Weights of a small transformer language model.
Size: 11 layers, width 96, 3 heads of 32, MLP 256 SwiGLU, vocabulary 8138, 2.79M parameters.
Architecture: RMSNorm before each block, rotary positions, no biases in attention or MLP, untied embeddings.
Training: 101M tokens, 12330 steps.
Each number is 200 + 30 x the weight over its row's rms, rounded and kept within 0 to 999. Layers, rows and columns count from 0. The size before them is the row's rms in percent of the matrix's.

# layer 6 attention query, 96x96, rms 0.141, rows 0-40, columns 48-95
114,152,197,203,188,241,229,184,262,230,217,190,175,171,200,161,201,194,202,215,188,232,172,187,234,226,213,231,196,186,179,169,162,134,245,270,189,179,255,170,165,254,160,191,209,207,175,139,206
073,186,164,195,185,234,184,204,200,201,177,251,182,228,204,251,226,204,176,195,156,177,185,214,164,197,217,203,277,214,213,220,198,190,175,210,191,186,134,183,257,152,246,214,170,208,218,217,203
081,197,172,232,219,221,185,165,162,254,187,203,218,202,246,194,202,154,206,259,180,192,166,203,237,172,276,237,161,164,219,251,212,197,227,177,203,260,208,217,228,187,215,206,166,183,247,201,231
095,212,261,221,231,212,201,246,152,211,176,224,204,201,182,195,202,195,241,193,232,170,195,244,180,190,235,184,225,232,196,192,235,186,189,169,232,201,213,108,196,198,213,175,157,173,201,204,181
079,243,192,162,153,209,216,259,222,223,202,162,243,195,213,228,230,232,191,192,248,194,220,184,203,202,228,181,173,192,201,269,184,174,143,212,185,223,205,171,230,178,223,181,207,198,204,181,199
079,229,223,188,218,177,181,207,176,208,228,251,210,183,212,235,247,207,208,130,208,183,201,132,181,163,186,159,124,216,237,264,206,210,194,193,231,224,200,218,175,200,192,214,157,150,191,243,250
087,218,200,149,215,175,186,202,210,204,228,170,220,271,204,235,181,164,177,230,203,266,250,186,192,236,170,216,217,233,169,205,173,247,236,222,212,246,131,247,234,225,218,216,201,193,173,234,185
084,123,204,185,210,222,205,214,200,208,211,218,181,174,227,229,125,203,243,210,183,180,149,200,217,179,169,221,155,220,152,177,158,226,254,240,124,179,206,142,149,221,177,232,152,202,223,175,251
086,199,162,247,261,175,134,192,139,187,229,240,185,190,195,148,235,189,202,180,201,164,181,200,236,158,192,196,173,235,203,225,248,187,197,198,238,184,183,223,222,181,229,154,191,242,180,160,186
099,195,188,173,207,186,215,193,144,207,259,196,192,172,242,181,216,172,195,182,196,190,167,199,187,193,186,212,183,176,174,199,255,177,180,138,229,230,186,183,217,183,264,202,134,172,194,226,170
098,241,249,176,171,229,216,228,164,195,209,191,229,225,202,133,263,206,244,201,200,203,178,210,267,169,142,241,219,237,215,231,179,232,245,190,226,267,227,227,211,177,255,145,229,191,234,135,180
096,188,234,165,233,233,201,140,148,206,230,178,204,234,167,262,176,258,212,181,176,193,200,226,215,174,170,197,153,178,232,204,225,204,214,201,252,169,229,177,186,194,189,246,159,174,198,170,228
057,220,192,200,180,173,180,194,144,219,143,253,198,202,193,225,274,179,175,190,242,128,253,188,180,186,245,178,222,244,200,229,194,211,174,161,224,210,199,240,210,169,169,173,215,173,184,263,180
090,195,205,197,190,229,214,197,236,238,204,195,146,184,176,211,176,185,166,235,235,182,186,233,185,191,198,244,193,232,186,240,130,134,194,241,237,200,196,200,187,220,193,180,198,201,228,223,209
091,167,260,226,180,192,236,152,217,194,196,169,227,220,186,186,218,191,189,259,246,170,211,167,224,214,205,194,205,202,212,145,199,146,234,207,220,197,259,181,166,226,142,180,263,193,196,184,162
089,217,220,180,181,200,310,152,196,220,182,208,176,177,202,227,205,183,176,198,196,145,198,167,233,186,209,197,248,188,145,202,166,198,210,189,166,146,200,187,151,209,139,236,236,262,199,161,123
090,167,201,159,223,223,183,206,238,229,251,173,188,204,238,167,193,188,202,185,156,261,245,222,151,213,226,233,193,219,198,151,186,204,249,197,229,182,195,228,216,251,168,201,175,169,208,219,184
098,201,167,171,195,205,180,212,233,209,168,176,237,209,224,241,205,224,177,234,222,236,224,230,198,160,197,248,202,188,203,241,207,232,206,144,256,216,172,200,236,184,236,162,227,196,188,203,206
088,148,202,194,208,191,216,210,211,191,239,145,174,110,192,159,178,234,268,226,178,183,210,184,213,239,206,177,211,205,181,153,175,236,222,216,176,200,195,213,190,183,188,197,213,170,187,225,227
091,198,243,209,227,143,203,224,188,201,241,119,210,176,194,149,232,226,221,217,224,241,213,225,170,239,194,187,188,189,217,222,202,167,173,208,141,140,245,224,170,245,163,174,182,269,194,147,180
099,143,208,196,152,233,213,258,283,199,191,193,199,198,231,151,223,202,195,164,213,218,204,189,182,241,203,149,209,185,253,139,208,147,188,217,191,175,228,193,172,219,187,214,248,206,174,152,210
102,171,150,200,161,239,215,138,184,241,203,204,202,177,212,159,231,212,199,198,222,190,181,249,180,229,204,185,144,256,216,201,176,173,118,258,207,204,183,217,219,203,215,218,192,195,195,164,198
088,148,198,167,233,176,183,177,131,150,265,229,246,188,155,177,145,190,219,160,198,202,245,232,237,186,172,184,197,251,192,201,195,196,215,176,183,209,163,193,205,202,243,206,185,172,194,234,204
095,207,200,188,221,201,170,205,211,206,287,208,178,161,174,198,208,177,142,182,216,245,182,228,222,234,211,182,234,245,211,194,219,162,235,241,180,200,237,188,221,150,215,181,245,219,229,253,173
096,182,172,193,160,173,193,173,197,215,203,221,199,230,258,202,176,212,213,218,186,197,220,238,202,180,197,162,216,192,112,222,285,193,170,204,149,246,199,284,166,212,219,221,158,219,252,208,202
098,240,179,179,204,207,177,177,200,238,208,255,172,160,206,172,217,130,223,192,218,151,205,241,156,125,187,224,185,281,194,233,252,232,234,161,212,244,194,260,201,200,205,243,183,153,201,219,211
097,184,201,184,191,209,194,204,252,173,218,166,200,216,196,208,199,249,151,214,182,229,189,202,218,164,216,138,250,189,249,222,239,176,207,209,145,211,119,187,223,180,270,205,176,212,214,240,247
095,230,224,206,160,153,198,184,206,191,188,191,240,239,242,216,204,165,172,167,207,261,198,217,196,183,191,169,226,204,212,213,204,203,204,182,221,217,196,215,201,125,249,229,142,146,244,228,203
097,150,225,160,188,221,210,187,244,199,205,175,174,169,223,198,186,217,178,211,183,192,171,178,181,251,131,180,252,153,205,236,191,224,192,251,228,174,220,154,149,238,178,188,201,214,186,180,216
091,217,144,198,186,179,215,169,176,252,238,201,229,178,213,216,195,232,206,211,234,202,106,204,182,210,168,212,128,224,221,155,226,183,200,206,196,182,238,207,194,209,171,231,206,156,154,197,209
099,202,190,253,199,232,245,204,151,249,220,242,263,180,175,199,213,209,175,171,155,174,200,207,160,223,217,158,226,152,223,217,245,189,182,174,231,241,173,170,211,252,194,221,178,196,181,261,202
097,238,210,235,214,144,220,222,242,228,292,197,259,187,162,157,205,175,239,245,244,171,194,190,205,206,266,194,166,155,180,163,169,205,222,178,227,218,235,176,206,222,193,193,242,222,184,177,210
084,211,233,157,186,163,221,202,184,242,228,195,239,191,246,167,183,174,216,194,180,233,197,183,209,170,212,178,196,190,250,234,194,213,217,181,257,153,184,177,203,139,182,252,226,247,215,235,212
085,199,175,169,155,199,221,226,136,169,190,198,197,204,233,210,268,244,160,197,142,167,195,203,198,199,236,196,140,242,195,224,172,203,225,206,236,226,190,212,175,226,220,227,172,228,249,179,245
087,201,206,198,171,216,214,172,192,202,212,227,228,191,172,213,218,174,154,240,212,208,189,178,211,194,161,151,231,216,223,129,237,208,202,180,184,161,225,206,231,136,149,253,186,210,208,142,185
080,167,184,205,198,166,203,219,220,217,174,131,219,254,176,184,162,222,178,222,179,183,188,202,172,212,176,203,164,197,228,228,185,220,153,204,223,201,173,197,179,137,201,205,214,155,198,182,204
088,189,184,237,194,196,219,183,247,222,233,218,205,212,171,244,244,230,195,217,169,236,198,180,168,199,167,223,184,207,204,182,208,191,147,181,252,204,244,227,211,176,204,241,210,167,171,150,225
085,192,170,231,184,173,186,200,212,170,204,179,207,280,194,232,175,179,180,217,166,226,212,150,182,237,260,151,244,188,118,160,175,177,202,192,180,193,213,213,203,187,231,222,182,187,171,223,192
105,169,221,211,242,190,235,194,259,224,181,178,214,182,183,216,207,273,183,153,173,206,222,200,193,199,189,295,234,204,203,280,256,194,168,176,179,194,214,214,234,196,205,262,213,149,197,146,211
090,226,218,182,198,168,216,228,198,136,239,179,187,194,255,177,173,170,229,172,196,205,201,224,159,199,188,184,208,204,209,174,154,195,232,186,228,228,157,217,202,206,219,247,189,136,201,263,158
116,210,218,172,236,201,177,230,205,275,215,214,189,198,220,188,149,202,246,173,199,204,188,205,229,203,140,198,175,182,192,207,202,204,190,164,189,185,174,200,206,186,239,215,200,236,215,207,235
# layer 6 attention key, 96x96, rms 0.149, rows 0-39, columns 48-95
100,191,196,203,146,243,221,204,216,241,197,229,160,195,211,195,200,239,221,165,214,254,151,206,172,242,194,226,195,172,209,215,180,180,260,235,167,189,206,202,195,203,241,233,205,237,230,154,178
099,230,169,210,203,165,162,187,221,203,251,215,237,225,186,260,204,188,194,219,148,205,256,179,233,207,238,199,192,190,189,183,241,244,172,147,228,189,181,189,192,229,162,166,174,209,193,216,250
081,220,197,224,217,134,218,217,162,151,183,152,226,207,185,150,214,165,192,142,164,214,199,178,177,155,177,221,267,238,206,195,234,226,172,232,206,229,193,202,267,213,217,207,219,198,200,201,236
092,162,217,219,260,202,180,186,162,207,172,219,198,215,176,185,170,183,174,219,179,192,198,169,225,163,188,209,175,230,184,222,197,194,205,206,226,210,171,172,216,212,256,185,212,182,152,198,248
092,183,185,185,191,186,207,178,223,206,239,237,187,183,169,227,213,151,226,146,217,214,228,201,226,243,174,186,204,188,219,156,202,180,256,205,189,192,196,158,185,203,242,176,196,252,204,191,130
097,210,171,203,259,156,176,184,176,208,195,241,244,223,147,222,157,202,172,143,194,194,180,251,231,180,194,213,217,230,207,268,222,202,196,200,222,232,189,213,232,237,196,218,151,219,224,226,233
094,171,227,223,127,212,297,185,246,186,195,191,226,195,210,199,178,169,189,165,251,250,160,214,196,283,167,202,253,170,164,204,171,184,218,194,166,183,196,214,172,244,219,187,168,202,208,239,181
107,154,200,209,154,231,228,207,195,231,203,190,150,185,240,197,229,201,197,140,237,248,172,205,167,250,165,160,165,160,217,162,163,198,210,235,155,157,209,186,193,222,197,212,194,193,235,192,142
132,193,207,185,121,253,220,245,197,229,216,178,190,191,193,190,216,227,224,204,198,270,181,208,204,253,188,194,188,171,186,161,149,138,262,240,145,148,232,165,170,213,178,227,204,217,223,162,174
094,174,239,181,178,210,191,205,227,185,205,142,162,178,182,209,227,183,193,182,250,244,153,199,201,262,213,182,202,175,203,225,185,177,224,239,212,163,198,186,189,204,189,174,231,256,265,182,170
082,193,198,176,227,229,187,204,222,215,233,165,220,181,168,208,206,133,207,224,232,165,176,262,197,194,171,212,231,187,270,191,196,228,268,235,138,191,202,199,209,202,169,202,177,171,113,199,209
090,214,199,252,252,197,212,204,202,218,155,194,167,154,218,149,222,242,240,212,220,208,145,229,171,217,153,174,233,209,214,179,208,182,203,235,158,233,213,179,148,152,172,186,241,142,257,181,159
089,164,199,199,170,230,219,228,229,228,217,126,198,208,195,182,199,233,204,215,204,276,233,220,200,258,172,172,221,180,208,157,161,156,239,220,173,175,250,166,166,255,197,175,226,235,210,143,179
083,160,186,172,171,201,194,233,203,197,162,200,224,186,257,267,188,236,191,199,229,225,194,251,255,250,151,137,185,167,214,151,167,190,230,213,182,186,197,156,182,232,194,210,215,216,248,211,151
091,120,167,236,192,225,224,211,226,242,225,231,186,203,165,170,236,213,229,243,227,226,202,218,215,251,222,192,201,178,190,173,137,146,264,229,148,174,246,196,200,242,237,206,194,227,204,165,176
085,229,245,193,189,225,224,225,244,227,206,145,208,189,208,126,249,229,193,214,199,232,183,209,164,230,179,176,184,225,155,254,219,178,197,162,197,216,242,162,225,173,169,218,168,238,204,145,143
087,238,253,231,192,219,239,224,202,169,220,164,184,166,181,168,215,206,200,187,235,211,127,183,176,264,202,191,207,205,219,176,143,182,251,179,243,175,208,199,172,222,174,174,221,193,197,240,224
090,237,170,233,146,232,253,223,220,197,162,213,214,206,213,224,257,198,192,199,215,221,151,154,186,223,176,200,168,193,235,207,196,187,236,232,228,222,200,210,214,238,175,229,199,151,245,187,207
089,161,205,243,153,223,228,257,202,240,223,182,243,181,185,151,219,186,183,178,185,197,134,197,224,239,176,177,171,204,220,177,185,183,278,263,183,220,213,207,199,204,264,227,177,227,243,182,191
088,224,181,166,189,238,188,170,226,194,146,186,203,196,181,242,147,259,217,195,238,261,211,207,204,161,210,189,247,217,163,190,204,205,222,197,204,229,260,212,187,179,182,176,158,184,172,146,166
088,220,176,205,190,205,207,182,232,212,211,224,189,186,221,219,250,148,191,185,216,228,184,189,156,253,203,210,185,190,193,242,192,176,197,228,190,172,188,158,209,232,146,213,253,224,202,215,182
091,216,177,218,174,192,183,118,220,201,184,227,214,189,198,142,203,171,145,249,158,222,170,223,246,174,276,210,231,214,185,208,232,212,172,196,180,166,151,217,208,202,198,262,184,201,185,215,210
084,183,219,188,193,277,206,217,189,220,235,209,164,203,138,101,184,175,191,175,197,227,187,212,225,187,164,208,158,196,170,161,183,167,185,226,229,194,219,182,198,235,186,148,187,162,236,174,180
086,229,202,185,173,174,244,200,192,230,183,278,177,186,163,180,177,201,191,186,175,145,178,188,181,185,174,214,255,242,202,167,189,203,212,204,186,257,199,214,217,185,144,206,194,247,180,156,241
078,228,157,227,185,187,246,180,203,237,187,178,202,191,158,235,197,186,137,201,222,207,150,201,234,175,155,134,176,229,223,227,218,187,168,199,235,138,208,212,245,172,211,160,171,219,216,186,190
105,190,191,241,164,236,203,170,186,219,228,207,213,213,239,154,213,180,229,175,236,235,195,238,197,248,221,119,225,181,157,195,212,151,231,249,176,131,239,202,158,223,204,186,178,218,218,155,198
090,211,184,171,284,232,242,185,208,194,238,194,217,206,225,236,201,193,194,209,185,196,176,167,251,168,155,195,214,180,164,194,243,240,204,196,181,186,193,232,207,181,154,238,193,201,214,223,194
088,174,208,201,191,249,188,213,233,174,184,186,167,176,167,189,201,239,177,227,228,177,146,195,188,221,211,172,192,147,156,129,200,180,238,240,157,207,220,177,201,208,136,206,241,268,185,218,192
104,190,187,189,204,160,168,206,168,149,206,257,193,223,180,216,178,198,194,169,161,136,197,173,200,142,184,223,164,204,197,213,278,219,152,185,238,210,194,206,210,168,181,200,169,165,201,217,265
084,231,219,264,185,226,254,191,203,151,218,203,170,252,170,155,182,235,195,194,179,199,240,205,171,171,157,190,257,179,215,226,243,185,191,188,175,247,172,187,244,243,165,161,243,245,193,158,142
102,191,204,176,155,202,221,200,251,200,174,212,175,190,190,184,199,236,155,206,228,224,220,178,204,266,161,237,207,226,232,148,158,208,233,198,212,202,292,211,206,217,225,217,210,208,200,131,151
104,241,239,224,211,197,149,195,121,155,184,210,235,223,161,174,170,177,214,166,188,205,229,213,226,193,191,202,229,229,202,211,246,228,191,234,208,206,206,180,238,214,183,215,153,168,188,180,215
087,215,139,210,199,185,177,191,171,215,223,204,168,140,130,232,203,159,229,191,185,188,229,215,213,215,173,200,200,138,159,172,173,215,188,210,237,252,193,189,251,241,203,249,212,192,169,209,196
095,167,263,214,188,234,200,219,194,195,210,220,198,240,244,230,166,185,155,198,134,175,185,168,212,174,210,234,171,186,219,196,191,193,208,173,225,135,243,160,195,202,156,211,219,200,223,200,177
068,237,187,206,195,203,247,222,207,214,219,211,194,206,212,235,225,234,174,187,242,208,144,185,196,218,196,233,185,172,241,137,191,184,184,184,217,142,209,282,183,191,173,210,210,226,187,208,203
081,182,273,198,171,138,256,213,224,174,187,172,229,240,215,159,221,173,227,210,203,183,156,220,182,200,210,150,246,211,189,196,220,218,220,159,180,208,202,242,194,245,197,191,197,216,205,227,189
085,211,228,171,208,174,201,207,230,190,216,199,197,172,247,147,206,204,218,236,222,191,134,194,184,180,191,167,239,144,201,220,244,155,194,205,239,137,204,148,158,215,163,137,199,238,213,185,167
090,223,189,240,215,243,185,237,179,189,214,191,203,223,225,240,245,190,215,128,264,149,188,234,202,187,174,241,193,224,176,175,162,202,161,248,199,151,259,187,169,247,176,161,264,206,240,190,247
104,225,189,165,198,198,222,153,236,203,198,201,256,208,204,191,208,179,187,252,175,245,231,213,213,180,195,252,224,222,151,263,191,209,218,219,194,213,210,251,177,214,245,166,170,196,230,221,219
099,201,253,167,167,216,248,193,166,203,212,174,172,213,241,176,213,137,222,167,237,212,187,205,185,177,223,185,194,150,230,233,187,207,170,206,141,224,161,192,183,162,164,190,195,208,227,176,107
# layer 6 attention value, 96x96, rms 0.132, rows 0-31, columns 48-95
095,199,201,161,222,246,218,181,214,177,166,219,231,167,225,197,214,238,205,187,139,214,198,186,168,231,179,189,192,177,182,253,216,202,209,276,215,166,163,171,202,163,195,172,195,209,154,215,185
106,168,204,252,223,178,268,177,264,224,227,145,203,234,173,133,198,217,180,143,148,227,157,215,209,175,183,208,154,239,194,177,189,159,186,195,221,201,180,220,194,210,211,188,199,205,229,211,220
100,221,199,237,166,192,213,191,187,156,160,175,184,242,213,207,221,179,188,189,155,207,176,244,186,212,179,186,213,168,224,147,176,175,192,211,126,162,188,227,225,238,208,153,188,135,186,225,214
106,231,213,247,211,215,196,157,179,184,241,171,218,191,192,183,138,245,158,236,128,235,174,170,214,244,216,183,226,203,231,210,182,168,164,184,194,156,242,254,214,218,245,182,206,181,248,172,202
111,197,238,154,213,193,157,213,187,229,226,170,235,219,216,195,143,172,195,249,120,184,246,214,163,218,194,173,207,225,167,212,186,184,183,223,197,227,206,211,144,184,164,193,186,229,170,168,223
096,206,192,231,252,206,255,205,216,214,143,221,180,212,196,240,170,204,236,184,175,216,177,251,180,177,196,206,186,222,218,225,208,205,159,209,199,221,234,172,186,141,182,252,256,228,156,164,205
096,199,250,179,150,212,214,229,188,232,212,176,187,238,191,195,201,150,248,236,198,232,216,283,154,212,238,219,214,239,215,186,227,193,195,194,178,193,256,200,199,136,209,203,181,185,202,213,226
089,211,250,199,170,195,180,186,230,191,161,253,195,266,216,148,219,188,213,227,167,239,160,197,202,226,237,163,223,233,180,174,229,224,238,177,215,188,176,242,213,235,204,238,177,228,213,163,197
110,150,158,205,151,204,265,223,188,225,198,200,220,224,234,184,165,207,149,218,204,196,185,245,223,209,165,228,184,225,134,175,189,161,178,205,170,196,201,215,202,229,220,165,193,198,107,197,216
082,206,244,176,275,198,197,120,157,150,174,201,190,208,203,226,229,197,210,237,223,225,175,234,207,191,172,187,200,195,135,152,169,227,130,231,225,212,211,185,231,184,199,180,216,220,263,186,180
098,206,250,216,231,177,223,182,201,161,156,219,181,238,248,185,187,213,238,196,184,216,221,250,170,217,194,154,207,231,211,197,250,209,180,255,188,214,191,210,233,179,196,161,221,208,181,223,201
090,182,217,227,213,181,169,177,200,191,221,215,182,187,148,177,188,249,171,149,196,198,235,195,212,201,201,151,195,212,239,172,223,214,267,206,200,165,255,181,222,250,171,255,163,218,231,216,226
104,172,111,192,228,193,206,173,218,198,224,220,209,250,188,207,176,197,225,138,138,168,251,141,251,219,171,154,214,196,198,223,199,173,251,171,195,177,228,226,185,214,175,193,267,189,194,149,196
101,194,238,173,230,213,177,162,240,208,180,230,252,154,206,253,244,200,199,164,209,174,218,222,150,158,234,243,200,148,196,213,189,204,176,206,170,191,217,221,131,174,179,200,170,175,183,236,223
101,137,205,183,196,173,208,195,275,174,216,218,251,200,260,158,209,212,205,226,149,142,250,248,221,213,212,200,265,231,216,219,190,203,224,208,246,250,167,207,133,194,225,213,193,150,207,195,166
096,152,151,195,200,182,168,246,196,206,252,244,194,215,213,184,240,168,181,232,249,219,154,223,172,258,221,204,175,234,224,211,231,232,207,204,240,172,201,219,245,266,174,189,179,193,219,189,242
091,202,245,178,189,166,205,190,154,194,260,252,193,233,190,166,145,215,252,170,207,213,210,209,121,211,166,241,191,192,172,189,193,200,213,211,149,238,199,189,207,199,168,189,175,193,225,171,204
094,262,164,176,220,204,252,264,242,164,235,162,178,177,192,253,216,200,245,201,199,215,243,229,220,173,231,202,249,225,243,221,248,200,207,161,196,179,201,194,184,210,243,149,190,176,216,190,212
105,252,238,215,230,229,174,204,192,210,260,148,169,237,199,228,185,199,212,195,218,153,168,178,178,233,220,194,178,216,164,238,206,223,210,193,213,185,243,215,235,182,201,174,183,248,168,214,225
099,250,205,213,163,253,199,153,190,186,166,192,223,241,184,182,181,230,209,229,206,197,218,179,218,206,180,197,202,151,212,172,195,190,222,189,202,215,170,191,178,240,157,259,201,276,160,205,215
101,183,224,240,208,221,207,189,184,174,160,123,199,223,171,177,164,230,206,206,247,223,178,166,216,181,174,215,217,201,208,248,166,261,204,215,173,197,164,200,184,157,172,204,214,157,180,162,206
088,178,168,144,190,196,218,199,227,201,226,181,213,175,159,177,237,210,165,197,175,186,231,212,148,226,215,196,159,157,224,192,233,196,178,212,213,223,248,140,161,181,194,144,231,215,122,209,212
089,183,209,223,213,202,189,152,196,227,132,134,206,208,228,198,238,239,233,192,238,225,219,216,230,194,172,169,228,207,187,252,190,191,163,158,203,188,196,191,172,180,246,191,144,195,221,185,228
118,197,150,223,173,173,195,176,195,202,226,160,162,197,215,218,211,236,215,183,233,208,234,212,222,196,152,178,177,165,196,183,258,240,154,201,209,197,150,166,245,197,182,179,206,196,185,218,171
087,181,195,192,201,177,209,224,167,216,186,197,212,259,182,169,252,215,147,233,176,213,172,217,154,219,144,197,195,153,187,269,211,181,122,179,230,195,151,229,180,181,163,236,213,168,162,249,222
083,200,241,215,198,206,160,168,205,181,176,187,215,183,204,210,174,185,213,188,295,177,181,224,208,159,199,223,225,196,175,254,185,190,221,203,218,156,130,130,212,200,197,210,163,201,201,167,191
101,177,177,235,204,165,216,140,182,206,229,196,187,225,196,195,146,212,191,194,247,168,218,206,164,210,231,261,178,219,158,196,236,219,170,209,252,167,248,205,196,186,194,146,211,210,206,233,215
100,213,172,182,208,236,223,128,212,204,203,156,197,178,198,177,212,185,213,224,181,212,211,133,240,170,184,149,192,163,241,212,154,233,127,240,197,207,188,125,222,170,235,173,188,234,205,250,182
103,229,190,217,239,164,181,208,218,184,174,259,179,262,170,240,160,244,211,225,245,181,194,179,175,173,208,181,140,211,115,206,199,191,262,226,215,222,191,211,188,192,225,203,168,179,208,208,220
094,235,189,250,178,141,211,200,213,219,153,161,214,203,245,192,219,219,218,200,198,226,164,206,198,166,186,206,198,210,157,173,237,231,194,204,236,198,246,181,209,227,178,155,207,166,191,199,165
097,193,173,168,229,209,207,161,231,170,218,217,219,185,220,194,164,190,207,105,146,215,235,186,194,186,210,233,265,157,218,217,236,217,230,238,166,222,212,200,216,236,200,210,170,220,187,223,247
093,183,175,115,208,218,174,207,187,198,201,182,206,205,225,183,177,214,202,169,239,191,213,241,190,205,167,133,201,184,254,245,208,215,193,188,192,143,216,218,142,210,191,249,198,145,213,206,206
# layer 6 attention output (transposed), 96x96, rms 0.174, rows 0-31, columns 48-95
111,207,189,197,262,158,232,153,200,197,210,263,199,215,199,206,207,195,232,200,246,234,260,227,238,168,186,231,228,202,162,170,178,219,176,231,221,228,173,182,226,248,191,138,199,233,214,200,182
129,174,220,182,191,213,216,218,224,153,180,214,228,195,177,177,243,177,214,241,245,195,185,174,239,164,198,186,191,203,184,264,204,286,199,224,219,226,213,227,214,208,217,183,236,233,202,171,203
121,255,228,260,219,142,201,222,208,159,132,159,201,203,177,224,180,180,203,188,204,242,206,192,189,233,200,187,276,144,225,198,189,212,205,168,181,164,205,184,208,228,173,177,237,211,193,252,173
126,231,209,196,200,232,198,196,238,124,177,163,238,239,218,226,162,224,194,222,252,264,250,182,160,232,184,193,228,246,200,255,182,233,190,180,229,177,210,237,198,196,197,127,204,158,196,237,207
130,233,133,172,200,233,199,270,179,190,162,124,208,231,244,203,173,206,226,197,298,166,248,210,203,166,205,203,163,220,169,156,182,199,153,219,206,239,156,195,227,204,196,138,217,180,198,216,243
115,215,143,224,207,207,244,183,225,242,124,255,232,208,228,211,253,173,219,200,172,183,147,176,198,191,142,202,175,187,205,241,190,212,167,198,225,203,242,215,177,209,153,226,198,172,210,131,209
115,225,173,240,170,197,272,214,210,187,172,208,204,182,178,227,167,197,193,182,302,191,191,223,211,234,223,199,170,192,226,178,229,136,100,185,196,240,240,193,213,210,234,256,198,172,194,213,186
093,206,198,246,143,200,219,209,182,198,176,193,168,215,189,196,215,168,225,191,223,223,147,204,201,231,205,199,126,216,156,199,214,136,247,236,201,212,199,191,211,254,198,210,194,277,216,154,168
129,159,190,196,205,169,257,204,202,152,142,179,256,174,169,215,158,186,194,199,165,187,192,215,176,188,170,177,260,195,219,214,215,222,166,166,191,230,178,149,256,216,192,204,177,217,164,175,157
082,207,199,194,246,204,200,177,187,216,174,178,196,184,185,217,164,188,188,179,223,177,213,160,254,232,205,192,191,189,189,164,144,240,221,249,188,127,178,193,142,225,156,219,242,254,198,144,201
115,242,188,252,191,181,213,190,119,157,154,261,232,142,199,175,229,202,260,195,239,163,197,168,222,191,184,147,223,199,160,179,190,217,185,210,210,220,221,192,172,233,149,103,191,189,218,186,178
102,143,226,188,188,200,151,173,204,165,234,223,175,237,131,218,198,236,209,193,181,248,222,200,173,235,218,231,215,220,173,145,216,224,208,196,161,220,237,253,223,197,204,280,228,217,175,243,199
124,171,214,133,201,216,196,142,209,149,221,167,212,232,212,235,215,148,225,225,207,259,231,186,191,181,134,173,218,222,176,209,200,230,206,206,199,261,161,252,236,136,191,208,211,187,224,191,183
114,210,177,173,227,193,209,225,215,247,226,242,166,162,199,182,184,167,196,201,301,185,206,244,199,191,246,215,205,212,231,160,188,176,230,220,202,162,167,189,162,223,163,216,225,174,167,266,233
109,162,203,151,192,214,186,219,199,151,197,206,144,211,216,231,208,207,211,191,250,164,239,203,231,175,220,157,217,240,200,208,151,238,193,248,197,255,130,197,198,197,216,201,200,196,225,207,179
110,161,196,202,213,237,160,194,171,172,240,140,224,188,158,221,225,230,172,203,158,219,164,198,172,237,236,144,170,222,217,208,202,115,201,270,191,162,235,163,208,221,191,267,194,235,167,209,213
107,211,211,210,183,175,235,180,147,159,212,207,187,195,144,223,198,216,259,213,197,211,195,175,158,199,201,217,195,177,190,151,189,182,180,206,203,292,257,220,235,209,212,222,211,225,154,183,179
100,251,203,211,195,173,225,209,223,145,268,208,217,206,222,202,224,192,218,188,217,221,168,170,193,182,201,116,188,212,242,212,259,187,210,188,223,242,201,184,146,197,205,174,108,163,212,200,155
116,204,164,180,201,264,185,165,159,213,240,142,224,207,179,236,215,235,191,190,224,144,243,206,180,201,187,235,181,256,200,239,206,178,157,231,220,143,219,189,195,179,208,141,191,173,206,198,222
115,182,175,223,174,266,206,196,87,212,228,173,163,210,172,180,159,160,245,211,192,177,181,202,189,218,153,199,195,183,183,197,215,248,253,211,180,208,185,193,172,202,183,165,184,290,192,200,170
113,183,207,184,197,175,198,170,208,232,104,224,189,179,235,192,206,227,198,229,174,162,180,173,171,239,208,214,179,140,217,145,179,226,201,145,233,193,181,247,181,200,158,181,199,143,164,187,222
100,207,231,204,212,212,191,201,200,174,230,233,209,214,167,122,196,161,225,176,191,179,220,243,190,149,217,167,217,252,189,175,183,214,175,192,215,228,178,154,244,169,215,156,206,182,156,256,222
097,206,174,149,158,193,173,181,257,236,148,227,194,185,226,241,232,215,165,193,212,262,160,219,189,211,171,171,231,195,225,216,193,193,143,180,218,168,172,231,191,184,197,224,197,202,161,242,236
132,199,231,205,229,171,194,140,189,190,226,204,163,183,181,198,189,213,177,221,201,164,256,181,242,196,205,180,260,196,228,135,188,208,203,170,250,197,136,235,246,202,157,201,206,232,179,176,147
090,179,162,196,230,158,224,241,164,184,186,193,190,220,178,185,195,200,193,158,226,193,227,203,153,245,208,120,230,143,213,210,204,200,130,199,223,170,149,183,231,200,198,248,244,219,200,194,225
098,187,169,164,208,161,195,184,201,249,186,217,141,123,204,201,176,200,173,192,210,219,173,230,200,189,208,251,222,141,230,211,206,151,250,227,217,166,147,172,232,202,193,196,183,245,195,191,199
122,231,198,174,200,186,203,172,206,180,151,118,188,147,183,195,213,219,189,240,206,158,204,183,203,190,201,230,226,198,228,198,205,224,226,238,221,187,214,159,233,191,218,225,206,202,187,168,208
115,250,220,180,194,217,192,151,226,226,232,256,190,218,232,168,209,197,202,198,187,152,217,174,232,166,222,170,234,209,155,191,150,294,176,177,206,112,175,185,162,193,182,191,227,211,203,231,212
119,156,152,172,197,226,199,200,182,195,147,255,209,204,175,233,172,230,166,196,143,175,206,187,138,188,194,189,214,206,207,186,154,196,196,250,198,213,169,211,195,213,176,194,222,164,188,184,202
105,186,221,212,149,156,185,209,213,181,122,200,210,239,189,205,241,209,129,181,181,198,214,214,202,164,245,186,282,191,202,233,216,194,176,221,233,144,240,152,164,195,164,218,223,215,187,154,196
107,224,216,166,245,160,182,163,186,243,248,167,171,176,190,168,194,193,210,189,231,224,224,202,225,166,244,241,286,226,174,233,180,215,229,213,177,215,216,214,174,211,231,182,189,221,211,217,187
105,204,199,152,211,223,208,176,155,149,188,194,197,122,241,218,171,198,238,178,186,187,172,175,164,248,183,159,162,179,202,183,224,220,202,151,238,205,180,243,153,242,226,258,200,116,196,266,162